config = dict(
    hidden_size=896,
    vocab_size=32768,
    norm_eps=1e-05,
    rope_theta=10000.0,
    rope_fraction=0.75,
    bias='none',
    tie_word_embeddings=False,
    init='uniform',
    init_std_qkv=0.0197,
    init_std_up=0.0197,
    optimizer='muon_variant',
    lr_mult_o=3.0,
    schedule='wsd',
    decay_fraction=0.307,
    final_lr_fraction=0.0,
)
Each number is 128 + 24 x the weight over its row's rms, rounded and kept within 0 to 255. Layers, rows and columns count from 0. Numbers have three digits each. The size before them is the row's rms in percent of the matrix's.

# k: layer 7 attention key, 896x896, rms 0.0534, rows 444-447, columns 336-447
# q: layer 7 attention query, 896x896, rms 0.0529, rows 445-447, columns 336-447
# v: layer 7 attention value, 896x896, rms 0.0636, rows 384-440, columns 336-447
# o: layer 7 attention output (transposed), 896x896, rms 0.168, rows 384-439, columns 336-447
k444 096:092104083130117135101126135097123149114146153129100136149190095119078119117117149165130122129111119100098106176115145159134120148104101083086121159137128138121117146138175122052047099104131146092095180118136115125100141165171094136104148106122141102142115170149114114147116152150082148111133095131139123111068119121153139147209166091116
q445 098:155094140113107106113128138124125076152138131093143072184104175139128135179133117169148159061131146130156130110149154138140114149127158128140137119125115101106144118078114107127109142140127120105134151121147140116152139136142133103194128171150160123132125138116165142135137172135112121143126109177136145144097120098147087099186152101114
k445 096:095092183162154096137103090184115152120151149139127130128151143137094113131113119164154100130106145124147155140135151136089122106115139141152163118151192137106145149142130068140150135110123134148159130178101103112188140135185142090127145136108118130115130150124106177102115111088087143124133118086130147129117136125119157099074134130117
q446 099:130141155106099109137141067132133138174130112152130128115125148132119098080133132103173104157171152136136141137129195153121142116162124121145122132140127159053111093112095123119087124122139138130134134085087146174146139102140120107120111125143111125143135181145116098150087128129146125127157086116190149147109134124114102153146114109137
k446 097:129129131121115133157156144127116135178134123150154137175132152139101121103148124177130141136138154110125122123134134108111126133133105075093151139094125133116120111106175121120091123088104130118145125125131134105090090126140085173160142120116114113140142130164144129140113130144140117121117122152193180174087085154175133128107129104160
q447 101:125097124140120130157137125151075166125115132116118147169133125129099137165116158124120137118125111150125172098151174137108146087155151104111135130136118130146132112150135164139094152128082140171130159121139097148131107122091152175132115138139138236142111148136150152137056142147137112078135110124115161076127128157113114125175166173138
k447 097:142117136145116101105133152100102139130063131105154150148096157148141167149118145131101130130134181146162109103090159154153133130096118142139101120118117133138101162129141115126106105142118112127138103136127074120139176145144153137135123112129165128166143163142093142116142121131148132097140154135123128145127133128123124115144120121172
v384 098:131140110142105097144136111139156160166104122091145102151131126145129136120139151106145194141147129127163099068122113156176113145104110150156087125131100148138115087153098166123133095108152150152133116119143112160169120112108113125111131104166142110118150146131090148172125095139066105121130125125145106151132125104072129160143151157089
o384 102:113123107135121111113101108158104092134149149136100094131117106154112147104122120126116137092118151191097146118146103113159152165147152131151119166125145212146101081112111126151129130135124147101133123151188137128129153160143106157126070094119121138095135130106132103126161120148123128123114139127160117067097112192116126134151164140148
v385 106:134107138150158110157146131090155151138154122093112151124114099140093145110102103110192106111127109099110158163109083130124110161117131171131135139177128157147100128164154102089168162111101117194147133116137164107128137110136153121078106122113147134120150105129088134148136123159104125085162130125153099114123127179153103087146133114123
o385 105:140100109157195118100162119165102094111112109103122113104154144152140101136099105147139118135149098103112153119118114138146092145142161154149074119121104119173109089143148139136144130110117143152110148127134157084181159122135147139158123100188095142125140113133148076113119113098106124157166148174098131085090193106129105113153120146128
v386 092:169106092099118130128169141129118109115089133151191073144090139101106127091121154137147127128097182167130132145153130134105097194126128134138131159113126106110133113173097086144104157141124176104162131088138118173092129121142086085101142153107120163107097122076149121167124154128137123155120138088111125113114130114175128090136133136166
o386 096:119155102109101167129120130134113092134133101149170120141094118141119136131171140142161163141156103161109109068140160114118138161148157115098142141140129119156161123171139112113063071161119114105149105141101113152144133101095121100145120134127122112128153104126101132122148123098163139147140141137151142107091112120130112103133122125140
v387 095:108086120149117108194133113086101111167104088130125075111138135145129106096121136095137092116119125179119174155110105081141092139075161139137146164148141138110168141129163141129130136164106111122154134106128114159142171146132106151137162138135137152143102101090156115171112110092162115162172113134096127134118169117098146133130127123130
o387 101:149122145122101120152135110107073182142094138132117099158117172111124088116127152159123127095188104093176182121104160123113150105131080127148151084102098118119132130103101087179160120128116110194160141128147149161131152140095157127106129172164103098047123105107181123157149102099151135129134110116108097135117166110156189130107153112166
v388 097:102147138124130125156122140121082106108098146154161170128133122146129169136126131092089133153144152141110101067121151168104126132098146151140151113099149104131104137111163156133101132114172180141118145156124126091105092134156174086115093105160084123135140137122127117122146111103130134150115136096132149134126083161153155112114116111133
o388 099:154122137117157132129073144157110103112123118121138136129100079128113144167198137098186111178104125162157116111115131164125144150120142133096146142131102141133120165118091115132132153126125152156149110167115092121130095132156117127080100112120117107139139174085123086161181156123139079130120160170126149149130143139123150113092086108111
v389 094:090127115167119085137152087118166110102149142140114134152135119098126132148156093092115134131129106128149128147128096126163123137123137130132110090165118110146127116178120141144125104132111120126112137112134164116134101130125140134113088113146160082160125150100142144125134123145124165149150081153153162147094127120129084080191123125131
o389 094:115169118134142123124146101139144106142148122147137111157122120189156168131130107131116138106174058145169162139138058129128109126129127114072156163118153127107160115099167111151087098118109109125124146118149135119130119116122126150125181143096121133153125120108134126124112192157154120153112114145117084133097152126136152104134103154120
v390 102:123144101147159129168139102110150072117111138142144116078140134142147139131109089076103137094102124081083134126141100156147124098088110116134118125133130148133128100100148140112115129080124168100142185141144142078149141106117129087142124107114138119100147112103147114117125134131109165121126122143097053125079137120118176101139120111133
o390 108:108126154152119087159104083108132131073120129153116116163127158146096117122057116131120117117102210156126142162130188120134164145142092146126125124135135134142106094169137119175129158067134149122138158143152149138110149108117127130080121123127143115106116110168097090113125113133098169131151108108112143093133127137170144187114111109113
v391 095:145094083137167114143146114171131156123121120123146131129147103136099136132093141130089151123114145124122120109143121113125120178119161117135127189155122156104158126129120140110186091130165108149153133160087131110142118111172110122123109125167116133124148108136112123106077121182115142117167097091124150115158146113146122169102124162125
o391 099:156123109142137138120111170123161106150140111128162157124104095159133181117105149100134119150169122131133144109108132118080141146136146113130126144154138109108147132132157143153092164109154090102159132133132150151130098153134091155117087167144156119123154135135132111170140130131148099163152126125138118138137134125127118132134144167120
v392 094:111119131109142138087097146129112145121125132147152088086141123091095108144135090128119132163118115120116135116146170137174146182112126143165141142128109145136071121152152091105126172167111149121123142137148143102080105133161166152176139174101117140131116068162127124137129152167092125100136117116106103100126128146110177150164127134180
o392 100:136123100123140119118092138095139116121123078184174132137127106118139121134137112082127109126130150143114150145149149107159102184114132129103107136176126148133139112142148107089152128137120113178132138153142106142119098169145132126134192108110138135115148103129135121134099096115094141102121127165178115126105145143129147139161097174127
v393 098:111139146124092144130076121148110150111133162134160127141134143145136146136098075127106131110110132117137124081090114154124143150089149122127156111138141134111103124125083137114127160151076132125103132129111092090119152192120137161136160105066145158136075134161078070101191129121129139101134129139142110121136122132157096135132146148123
o393 100:147115146106135115119126139115127141087143105114137151142136085137121138119109112150124106100105149115126166124082156120124141165122143116123128137158132128134104153113087095128129148135127128117117088130134117109115108164107102140148120144162131138115110182090117123087090100147139102102128152122152154141087095105112111132159120130132
v394 098:127158148076086112103140134134128186136142112128096138095120145119129104139144145104138118104157151117117134140163116149103075169130137109166107136118113154174135119177126144108154128166122116147105122142135106150105134138108080185110120128136140173156129129085100129126108124114148109110106085161132172101148122159107088081135116106148
o394 101:147123128088132142111127166138103160172174116130158157111108152129127111143135113114106138108176140139122138099151128125137131138101117126137097150064122145098138087115096126122145114165134092122091104133115139134155144116133102159121150149109078166124138098127100122136095096120143133147129113108159145151154136155129106167127185064112
v395 091:147115145119148198102123177149124151103099134136073177133096135146140127104141119128125138115130152098150093135107143157126091161147167134157171058088116101081113140134126104146177186151147159118138164107128141112129089103112154140092128177103145133118135148158126109151139164142134151123147163130112105112126128142143079107088129127142
o395 098:128142116115072155131166127130090129163155162130092149104145103097136122123129139148103100132079091068129164139083128149109146147128135146132116101104150127093088115128100122104128161105125171139111108077071136150111116140153126155104095146161115112127061134113144116112103070133097113150107110120128087153116185116129103111118147116115
v396 094:119116158142148164112109126166088123148101093148104117186147144133152141093114089163135127127118149134133152135124168160128092146169123100134135150183156111102138143138187149147123111153169150172125124097100171179120118101137125143119142140149112132134120103103140130132110113129098111113126098133113124142160150101123117087103108132076
o396 099:105180142099089135106112125149133090133115097123107158129136141106165138156138157167160126130124119109125157136119110115146092129153146104099144099094131108083119110164108146143162120188182103142138137141089131121138111050093171131093111148176110128112142108134097103140152145124133113080152100115120129132140131124102141108117128130094
v397 102:143171165139139105125093101164168158102125138119150115097126179110158114162151122142158112186126112147110143123110137119143123150136149091115105126120158099108123153129061128150064107128157101153095121143114133137169120133136138099101121163070125126084134117128119140116147113127177161117090149131141113132128125187074076141113145163144
o397 105:117162092133134117098124127128144148128144130118147104104133119107102113142149119129142128145101125112144162178111119145119157137105149104168150135160176132167135115080148148103146119068143127130121104164140121108119141154116128116159109134167152151168156108086151146104174081080095091105129123137128110093164091106093147122123144142119
v398 098:170144114111102143114107161083140148134150124110144142118110125111139152145110127096108149110152132094124097140101087131151113140147134110139166098137107158132079133081125132144125163136139129167181157156150121126128079092105123110162184118163144127143109124096138149161115115158124131088126071118137074131158141101103121153145125127083
o398 102:133105156118133127141129106085156128134119158161147124188150109098153134154146159123097129124124153148145133118119151099117135174113135137117110114063094177133075166119141125158094180136134139170114126105161132107090125161141144124136151080136138132172097088125127126108107162107084167095099130145095151134152135138097106128073139115113
v399 101:125163116126096125145126125121091121147134151175145129104139168123177111167110111123117141138109126098128111118160155163099133147133125157122119090105147150127159070136094171154139097119112129144154120097091118136057124138078161130137158147157129084154138110109131134138094145115146154092129119122106118132127157119132137139141133132070
o399 104:135149167119130169113097139133118143171124126106131098137139115135091067124123139116168142139112110145103124164138119135124169152151169148125133114112128149158151106113177128122127130119134130119127159078098162157105131124089136153136158168101125124150101117131099132154146166113118125115085132120156141153163138148111140170166117125145
v400 107:137128124157108147098130178106184114120105149114113094117138125103156118106123145100115145149141126109134134160105077113126091135098117153122134144073088139137127124147138157133110108158141096139124180095152081118173188134110100132116127176139135132137122135133143138163153107098110131184149105174122138095125128152116049167095166093102
o400 108:130149146112086131108115112127110195162199137100115082161158113114134107128107135145120147117118120177122148105107109102139164132133126150123107114125118121129118128131092091086112147111151164112148090129182146118156147158116148165123108102118134102084124070097165119112121148105112149135117142152131156159122183116086136112058140122137
v401 101:076147113147137119173156158121142182090097151168117115128110121114153111138096157123118126096124122120141139132093151125104150108135204150130108126157136105132099118176158120090077116095121145137086136118143152143111149112167150148137123149102152136181102155104124140117138113121108148129110143153138150158098134134130093111153170131138
o401 105:113133124164101129136113168089150109130106122107108150094114126154095148166119135120097143136084125168134122112103111150156119090114150139158099160156137126118100119142135103105086133119096129146107144106145099126141138132162143152125140083114119118146100147123149156161152157113114131107135136128167182117125127107116120120140136136189
v402 097:143141124119113135114121105161141106160118141147114127101140120117117136121153097139119125133121133102156119111161155124124168163086131135113104143144116131134156119132121112160115135144108138117142111145096157113147200162127112087131133135124104094145157168132137151086129123151108130127165114115135158077153113143119065105136191125132
o402 100:116132191154150125157110102118137165126180106077156145132158126157105137138105134160116106130158139115124120146148100111126148106126173138086139135160145160133103122126141124165065121086150097145129153111138159113178128186129151131142139110124129108131157130146123112118144143163158104142115114113101156142088120137133108176120105092155
v403 096:138081107150137111103158175093140128145151117110107125124113128098123121119151130127142137137143108158107121151124144172140075120167146118151110106147121119093132135105164119101087157135087131105124141124118117148112123110136140116143124117105120100145196094100127151137094128111139140111124135128080132119155142119117155145117144112162
o403 101:116105111094140192147105122141141095166108145084113086068141137130132151121194159131145151121103123143137111071108099179147135138121097136139114089128133143106119126137094182149112155157127160101124114152139119149143157098147156129150168132187122132121109119143117155125115152145071120154155095124150142122139090101085208126114122128145
v404 102:108131121115112122115127113100131130127123159141133134137090109067177095150118160114132144150127161166151124108135162165161133112101138183111129095158111101125139132147111083155105157118146163153130100141112105117089124106104126097124174170162098116146140135116118125127144158149124119190140169133151112166152169107146106081117145150132
o404 105:137150111130175163107097135135139112112131153113074098125144095103135131141124150104109133158157181157105104119141131148141118088128118139118129187154110088127122145092127117089107077123128151111120132107118174157144102110129098120134123154100102120143131090111092158116119126079153120163107168152146101154078118146108114071142112138146
v405 095:159134136116156131113132148143149108113110120109163136149127152137105094115147137107090116120137139118144162106185130107140155115113107103119105117130173126130134123124120178115144107135114141074144151131127123128128099151098151143149107080156107120140121125171130137141123134099146150102124145151129114089068121090137134145120117114129
o405 097:121152158131129123116161131112070066135088103158193128172118133119108093149144135095140075131133117085137184121147127089119144117153117116108138164158146139149174127145145120135123152178105083142133148145131131175121140135124169116132132074086128115120131090148156178108135117133198158107087102100145148116137088141112139118102141146126
v406 107:158125152120126063124140120100131169170142101118150142159127096131125119086117156107131159152130157138160127144099093138114118180119119112141142114141106122114156136147081169088118157150172118113102113159143173133133166130076106151110153164145147152111103135139103171114123133182108126189175174132175099161120119132102120158107138121106
o406 110:137124098134140097101112168129109175127107127088130142100145133074108140085154131123140163182147146105103148131111165129141139153113147143145125146190119121130125144119103121127117135156136125124124124121132142129164134117102097146115149139106126096133135093138142175126108150108151135149067128130087096151124097105108154094138153123162
v407 098:101148120111088120163084141144180089124164107105156172160125136124129150096139081149111136159151135095095102121075144155132145117095144130087153124128101105155148112139109115143123111109127077122160128099110123135124124122150123138155140069126123112133106088116152125110128120093115126097117076111087118147117190105175163104131123177156
o407 100:163162078145132144131105142131136120168117160132094152169124141138130125172132103105165144168113119143136119151093153100161142120150124141071179107123142158122094146103134162151159136165100108169111119108154109112128144102133112114119113092135141143137131115136104112116097116168130119084108109146114154103108128180129112148119112130117
v408 100:110136128131110129178115091153126127117097131170129130144101089177107122146090126133154117149139151144156137119164129116151085138110131136120097133129124130081099120148090128102155111088160106098113090125158148116119165138108154093128131150128115089172133121139134108136128107127158114136167145146172122099091108145123134139139110156117
o408 102:157113121155146112108130147143144142145081131110114163144140107147105116103129115122129128131109121145112088103142141111106123144133121131135112133126149124134115116148132193128116136098122074148145100106125144102119125116127077127134132136118104162117150125123132077148111121162146103156111145111151096100101094125091139161187149146205
v409 098:122139124132106129118158112140141145104159144124112087130102132113157121118118083095133118121095146117154149147141140167127131157168102111083135119121110111118136154138147125107158160128155115134076126178125116158122146121128158126098130116136136158161107151116154129105114086151110136173126160132136112091096128090122126138146092115133
o409 103:134149081135145140107135147152112169111131132121146129146125096119124118162140105112148093129151079108130066103126135157159120099113131183148146147096156097125145166149156116095109102088138129107090129090140115123135113133136119099137115097156178121123134100104140145134128088168120155150080108143106101158167120195109164128114119122104
v410 102:148158158100140098139139116090119131099100093137137135124106124171101145132104139115108135111133117127132134088148127112092086146127129119143092151147124139106131119140122102102137109088118117099118110115130147162093143183115103126136137156136121135182124132129137144109096079104085132148129137155126166093154155142122141150122138155141
o410 105:146111171095140138130091128115082165127151140127087120103111124159137169117165158123114154109138129102126151111131094115093113113131131122154124111069105098157149148161119104126112119120128117123141111115135086154117144159111099084150136161159141172141126110115172134144138069140122137177137149104074131106111145116119146157131141093134
v411 094:101154158117146105164137125172119086128129119152145113162087119120111111148133166107128120073154105158108153154127079131128106137152130196121109127123139162170150149090154100132138135086100160153124148146133140110128118144119169153118121137130116120120120156119105142150109120092120204141109154105110130094129142153146132134121131164118
o411 096:139114105135109122129122149112118113149124146105095129142135113177111070097096109093129085132163122130125100095147102175130104135143132123155129192072174127151151137093144107132178097098087139157132132076131110118128112129151122140104163124120119148126130154095132082141129105108124120109126131115099168108108119163168144146126150134184
v412 102:108152175135112151116097122121149150098131118152091145151098156100157145107061139130132110123133127098121131136161135139122100135156102105157099143176132115121109112156146076129125135142141125117111108122118134142121148136098107133131117126110171090133134137145129131107141152114168148136112116103141141125097159066088102118136151105141
o412 102:115148143150131143143129193091117117125141130131107138083127095104167137138129096094112157175132117067122108104135096131166139119168088107133078087163161116113163139116112145136136135107129131118078164149112151108112148116120096114188119124125126106100172145177153124178117104113145129122090088123106112146114123118108095135142161106147
v413 103:129146151072105113098152141118175142121116119098141139110091136141127147131153113113125145100142114051099151095113133124171139103113108132095101133190131129092136101123136147130098113129135116122135127112146118136137102140104118102114117161170094126118161121132148158155142109112152122125147126153140087157084123118096123138139121104126
o413 107:137092119111142170129172107104110128112120123141094129151095139124122114085127076124147168081128124085125095160162118135180089121136113126140132124206134123111155137134119135120119137146144152109141131110101140181096138118094144129125114108153088113098126133111150142120144132157097124127168099137139114113150162106144154106113125157121
v414 091:121132142108134120136143099157136108136115126196082130170152186128154115131140124143111200129124191104082146109152156092138172130095113139129120127163119120093119046139137150147131154134152176172109111114125164134137134136089146140134140130156122104108130120097155099137151109085116102117168141201154109123139112118100127131114136113115
o414 098:120135121128102138129156152140118158138138087141072113152133170117127095095143118127134126159102158147089148121119134113111142133136119132123117151104101109108149186152158109096140149162185090100136115104116183149169142112095150128121118117112141110123158135091141120129138115131214079105148128165153137116154107092157127133095118102147
v415 100:122143131132144131128120120132159117141094136097117168157134129114128128105148108138159115113141107126097112153112088087177152143177122088130110095051109102135135141078194144111131145164104154088111128099107129124154082125110108140139148132138128121083118108128114118110115126143140145102120147093140135119116106109180176154098120079178
o415 106:111160137107126141154132118124151132168126183159122151153147114088160115109124121133123137162134120144157149156113135118132142127153082128124110113056087129102103121127150107097120152104149197121117101142121134116113106184143133133151098122121173132128063142143177170105114162107101118088159133125145106078133110123137129137085116119099
v416 101:154177129132143140107160144123158121147093129130170132145151145135090136136092120143123086155147147125092108129156131196130112147095117151140117166087092126165162099069135172087115093112165125091179160136165121099130118140129099149123165098121114133132129124140131139114128116157145124142118155100133118121123109126160121127108161107114
o416 104:160147104121137137120194129135132139147128143104143084156107120139119126146156108116114158100131122104123120105154147139111107102134083160128152153144130107114110154102095144076129110093147095109105158103181120093150158118118125114151140096103105108115103131158107140129114114103139154117101166126116132135160096149132101142087169136116
v417 091:146122144169106096128110131119158147075118108094109159135132095135114136098100109128128116124137122152157099135149161149133124178097113112177147087061148125128156088162158118126158148156085133137144156132158149129159116118088126118155141173142139151093159133107141112143121177097168124138108090145089128098109120198137179133123102093179
o417 097:104137144133101101159129118153091075134112150107115120171178141132109126113125144153084114136120123149145108145138116123129141136145128147120138114063135117156126103138115129098139133090125131177113107184131160132146103143128085126128113151158094120140136100114156101103118150141094157126138086143122150137154144107122126119136132136133
v418 098:145148152120102125181112129141149127106107120113125157125146145139098111134094115082135162101119124108142069134151127146131100094133128156087105158047130166194128116174123170089161130094102112140153136122149118113132116153119101139135075152163143120149114173107136127144098125131149127137139127162123095087137110114107124147114132124092
o418 102:142116138074112107127128136142126134164179147127110149185114129134112110142144116121132102112187110176112125142133124113135111101135150139133144120091133169176136171131146110105131148087069145098130133131194118091113147117095135161142141132134193127101112112133123116168134131120129162120113171171157111124141155118119140133122132130092
v419 093:160115142161159110153085124139201155148132155105106117086151132117150145166122104120172126119117117161146133143159125081205112072147098103103116119124116159131135137128095118157145109141079130064134162133158096146098079099121150131067117142105160139122123164138131120142144123147095119095135156125089116113139140079134163121119099083134
o419 096:143108192151129089133142095136157141127166168123133120093155165094130110115075123159109124111147147129135143142126142130131152126137090121111143104117122122103138148123104125149081089073128154120133115150155148133151111148139165128069131076106150094083121157169145144082119193129123141090177175107136129079110129121147117155157141102151
v420 101:147122138149167125093139138108125115112120144147134091146110141162111128141105140136109136103130122111082151119150138128152097109126123138124101130098130117110162119098143137095113132133133130114132134065152130148151122131076111144156137144069118113151144100121125114145140104148145097161131115145132111126093127159168141083122147169133
o420 107:101156143112137168133127086131103086139123132128089108096141118107112104141117142124074130132121120158143104128170122124135112098118095137103130122098152159094204155120080108077130081182124082168129122148142161108178152128147110102131105153075143109134095069109079113156152133149156115150102166148159162113094117139180147064129151130125
v421 098:098132144108107125099126102154116134155133144101120143119121120113143126132088086107112131110139129133128120188166134140131127188142122114102117147109138148164145138099121137153154103155123107133120146131137112114105124103142130088132127101132101114125068101118122160146106134115120142115119124126119116114123138085143129141101128174100
o421 104:123138131127108164130145075137152124170160142124106140116158097118098126140104138142126144128102108141149108124111152152149133180127089117146128084128143114133159127128166130110203091122106161153139124105141114108103130126095105109162144110167099122151106114154118125155120134081150137084120102114136143108171130155127118166105107101135
v422 099:148104138139142097130104117141133139128148176113106111077155053087123157140123106135138143112120128090081127202153134104122124171119083116171148096116121134139127141165147138193125169110112098089118119141148121106101135117124119121145108117086174074100109155161125132124108127146125154114186118116098115114113137129141131087140156087139
o422 102:121131166128120151131145150117138117118118136146160127121151114149153141121100124138126193108136092117098114108132141133152161160128135126178121115114113094118087144127117136160157081141141134100132123116123147092144187117108122089164130148063109108117107126189167140075169179138104149184154180134124130144112143105120097154129118111127
v423 096:128158157042095119119104095163085099130125137128114114135110097155118156090102138130120136155139151145076109153135082095135099144109143134176116108168108139134128120173104137128127178121105148132126131110128107133114130201141132105131136137111156132134133107096132102107116130156101110111080161141116132109140129178137116104119128120122
o423 101:168107110126107150115157174127087132110128129139168108149107096135120148113077155115148107117139131109074101121104100136131076113134118126134099134121083176133182062155057144129103141136115120121108126152130117118123117111161139101146115124113143151122183135117121119088114117122114136116083126176161123101104116125148099140116156133101
v424 091:132121094141098135122112148134123120118121128106147126127086150133108127168147132091108130148121172162111109139122141125144166113157148119133117142138127108120128109108091143081052113132108145061172140143122100109113149127113124149156102120077100154113120144178113116081151092093123128137106168161101106116157124108131170120123132119162
o424 097:102140101129121132154092140105091127149154148096122133097105111180087150170117136133121138122085179176108129146109156136108139121136146154127121094153126126148129156177121125130123133126095138145103141154094118135123132148107125124122143109125131130160099117120110119091140083122112130143099103127140143144144112134145119116087127112153
v425 092:144158083090123145173129119150144113096143127141106121128127147149134137128108109115125099143131132132133151146160115109148126132133119114089075102088152147117114154168139137157140106115074117155167101123139186112096114114126122134132182105102183132164180090146112108077165143153124146111158125131116147101127093107132112114068160131138
o425 098:149165088190176165131139135100153117126124094092115139128133104138113112139084122108135107081138109118160104180141077109158113141140120121086121143068143159134121144129128133121157083104085104153145097115142163152102101134151126141184139111152171104149100147134124087159129105079141120128110158104131142128123139146132116103142105107149
v426 100:116145147124150121159144147129142145166141135170123142142093149155116133149120130088163114143136123159124121144157116112131143107157134138122146125103184135093111164122129129147167119123131133184147123141109111113103136139095167132131122103153175096151118122147099137123137119102165110106161152130133132125115125162122099130113087109112
o426 104:164123137131126136105147159154125140129135124078109138101111128096134132132104114198146141123115155104147128135109094124109152161125131117146145143097172150158156156110166156193160136089131142152125094114134123131117131132155142111120179175183194117117146122130109123115157166071152094152118155122115150127140128111135106051082122135104
v427 095:165097110100128155142163131158115123155123089094127129196114149146153117138120134150170145106164110119155102107139124159111148138172150153159154143184128136134159100116162141116108094165090139148104123084125161084167139134118146151114165130137131157110140110124098124138156136121136120116131122133189135122165103146116106119102137123151
o427 100:123101118114120155156099120126126085083124110102144085133118125116132158140111122123134117139096149136087110099128123157093128119130170115141141159144131124162110187111134127102164129167137130147128133113135133129138174121120158113138139081141171138161110095093090131063125121119151093117133120133089146125130150109107103074107138113119
v428 095:159141091098090108114128119156116146094139142131133137080127107150121116124137167152109155091142161144145174124122091133095143146120126120137069115172136066097120126115118116112120137118107131115152159129077134108087110187124152097112138094142116131113149166117142101098156158137176136118092151140139153119109141121122201139159076121133
o428 100:130097102124118137105125133092113081116131133168134112121134145124111145128107149157146124113148143156140124101165106155120132112134094135131136173188127119127177095176101131180127111163144120096151108120102162144110120153134137100142102139108137152150095146145146091115153068108136113169143104156168120121120107116125163111114127118136
v429 097:169155154134136136151140103143100114090087064116108098151156132151162135084118154119167169125110141090163139169148121125137150101128134122160138112176150083148120101229116115131140176112136117152114125097080116141101160115107139139131162145084133118135171144191117137121149137130136116133116143130163131097094104121145123161058148136121
o429 104:128144114155181091130132132109100125112090138126139144109108094156156138121101132107154086151167123126138170141130116108131154122111076132101121144162101108157110131096119133105121176126119121109151118132112128163096091113136109146131141091024159136113143163192159139113130100140143124129155114136141121119127124121131125120170127160129
v430 097:107142098114110149121143150109095142105170111160151108143126154147112122142153107121146119136135120149151136129111127101166142160132099118168175124104124099132107130163102130166144143115153142129106097131107127152103153156142156109112165141111172165171134124140120150138137174167139128096147157092146131104157160132128166114122138166152
o430 098:153130108166129138133132164149157153135136113126170129134143104142134116119126123100090155159137147106129125115113108105137144113102104105145141132091100146150155124125145128136124155098079105116161115083099111118134138153169139133160153136128183153128115137148112104103101128107104105140103133106165117109133065129137136099190121113139
v431 106:112109193156182113125121139110130122169104121149105158140094129141161104113102138137112136108149144108136137134130126122129137060137162104129072148146158123155105116119071107098113189154071119111148116112121094092134150167117134092135110170158158149138132148173181143127151129136137114128106173157159083160146130145141135126114140159125
o431 108:105098137124129142144135150138091178134152157136090136159085066146123108129145093124102143113146128104142120152148107131134110125125152092107121108143121105135163121139127124114115113150107132116099119159139110131150090142143108104162120138101178125128154129091116135127100168124150111116134110118132122168128122130106136155118112190136
v432 098:102129133145110139146109122123140151114049142097145092100100145178125122156132133137138076093122133125160110108111116144113092093140116120132163117114137127135103156078128164101137104139139092160129140126106128106160122107132132134119087106137151146157100134136108124126168135112122112145115056126116125115142138123115119128147084121090
o432 103:153107154130139139187116113126156150142130147098162139106094135118117147124115125147142141127140129104092137094091180114114134128127120129140111103156138172131104086123159131138120161097142104143132128118126139147100113139125101131105126164119113130137187119088139094164142121128129123131108093118119133113145141131132148119129112136133
v433 095:160121140124116133188135108132123155087121146090123099104185099168119139112120129129097148152084127166155127144110111156101092170125126141126135143115159125082121165107111129132135104108110085101137146120125103153100151139125113081127080143135111138127122160126135180138138130133175154129148123154168143106109142151197136131127142161117
o433 098:126109119079132162142124160155150090131123137136126115151125095134089091145161120182144110089128125080155136125150125153122119116149151151115122136148108120130101109123173132153075103117104048061139124116132107125187131125104093132143099170138111125116095108123102115125094101122133120101118117085125104109108140124162129169104162120066
v434 098:130143131105105118168117131119133089101127136095143125121133161128095122102095080105115120128124151142157143081165132103167143112118132089133110161136100113143156162133132138081145163096127128130138136113128129100127147171089161096109136155177119147151122153157135127136120126146107120129160172133145105147147121162159090093094121155122
o434 105:162123117139136128119137136158126125096143108109125143138149139139096117139146113110119110113143153157164128128098125108134121120148091127105150133118120199179162131129145145130099149070118093098122122098158106100142114100097164147147133160152166137139137149087133121147145103101140141116128133119126104098147124159121139110103114104117
v435 102:158112098109107090129155118147113118099103110107139124123116147134133114152143117113100092136125140097142124143112108114134133159095125161123109074093131132135113125093168154136144132147110138146083105122132153104155124144149115117121155172152175125140134160097099172100127180110144121118091087139109137171136115099087098153131163131090
o435 105:097104158200115104138158136095161106117146122073143128167100103131168084114130109149149111145164112131127149185115098092141131105143153116162135104138113143107110097103170125150167146150138138129096137082073136119097119098146105149095139108140118148151081108148129159144072172113110132108089120115125115117129144142100116154094128119130
v436 098:129060131150122159116110129141138126160110091154107124125130118155116136142107122157115138132144105131134128163185084114105122143093137117115130122151175150106097141115141129100106122136105114117117143137138115167118129103050144111117139177087150085117136104154132128162117130153147104125137098131142135100088085109147103144103147140084
o436 102:123101123134130085134131141192103041113152107139139084111119133166125107134135151179140112112124125098112142121177073119126132130133168117110149114188124137105111174135061163131113117167093111147143145119121114160117139143096100088102110142128139102125144105159179124103119183141164142126145135172111107155146140139150160117119182100162
v437 098:119141115137151129096136116091140109148087143128177157087116143141152088132081147153119100137136109131117132169106152137149149144140160119165136146122117124162157088115117166131149106110132116131134160115129157093161130067145136110089121128108123122157102151131136102149103085110087093126099163140123102090148108112141089155152144119094
o437 102:174150098164131090119091151148091181119097158137098125094123141106098096126131137115080143128083120113158156142093122147126130137176156108170118128119145118096104127155122120146130166162133100089130149150124131113145155147129142135123073140130118112103125103123127112102128109128132118152149146123091159133100115170123106109099122133136
v438 100:131097106141080097109198150126137165136140132122128120126153122139125126137148118078121112129155143125110141110153118134102094133119137118107157145152147110171144094117143118118186136118120129108097161113162103147145133129138100100135121146132143141184118156094108170124125179132140174105081147124098136130139123158168139118122086127164
o438 106:113140119124129148172093108123084101135170131084118082093132120129124117178111098079141146124116139095127125094159090125151140110127137123147121141083074107175147115153104114099160114047122141146097159123134132144115149137151145145089151096183102118118146137098097123147145075116107165163137103157108139098131160084120155156109117127142
v439 099:137109147113109148087132169061147141142101102090130153181119165125133135122148106167151088126134085123131121154104104122149094137133110099137122140160124153135122141088113109109127154158137160170132096122153191116152126060115123161127127085141125115130157088111075141084136086136113118120145117146135100099156139149107127137091156088126
o439 104:117100151121111113107097163114147134155117115117105085137140170087127135138139103122097111084104111135111122132106100118134119142110153168120155088142118150111133166150120117131168132155133152171122119156133146086133100145119109179109117134196125155156138085105129152127122116140119155156164126189094128114182145118097089066126143109096
v440 099:136163130120150191174142124151144110102175132131063149104131136158168083140123156124130159154152146102154113098123178095124100151156094159118141142077069088149140084113093094147104140098142147164132121125097154129136157171150117112105118084127108138093121149095114146130125098138128098168153114157139146142139158123151126144114137136074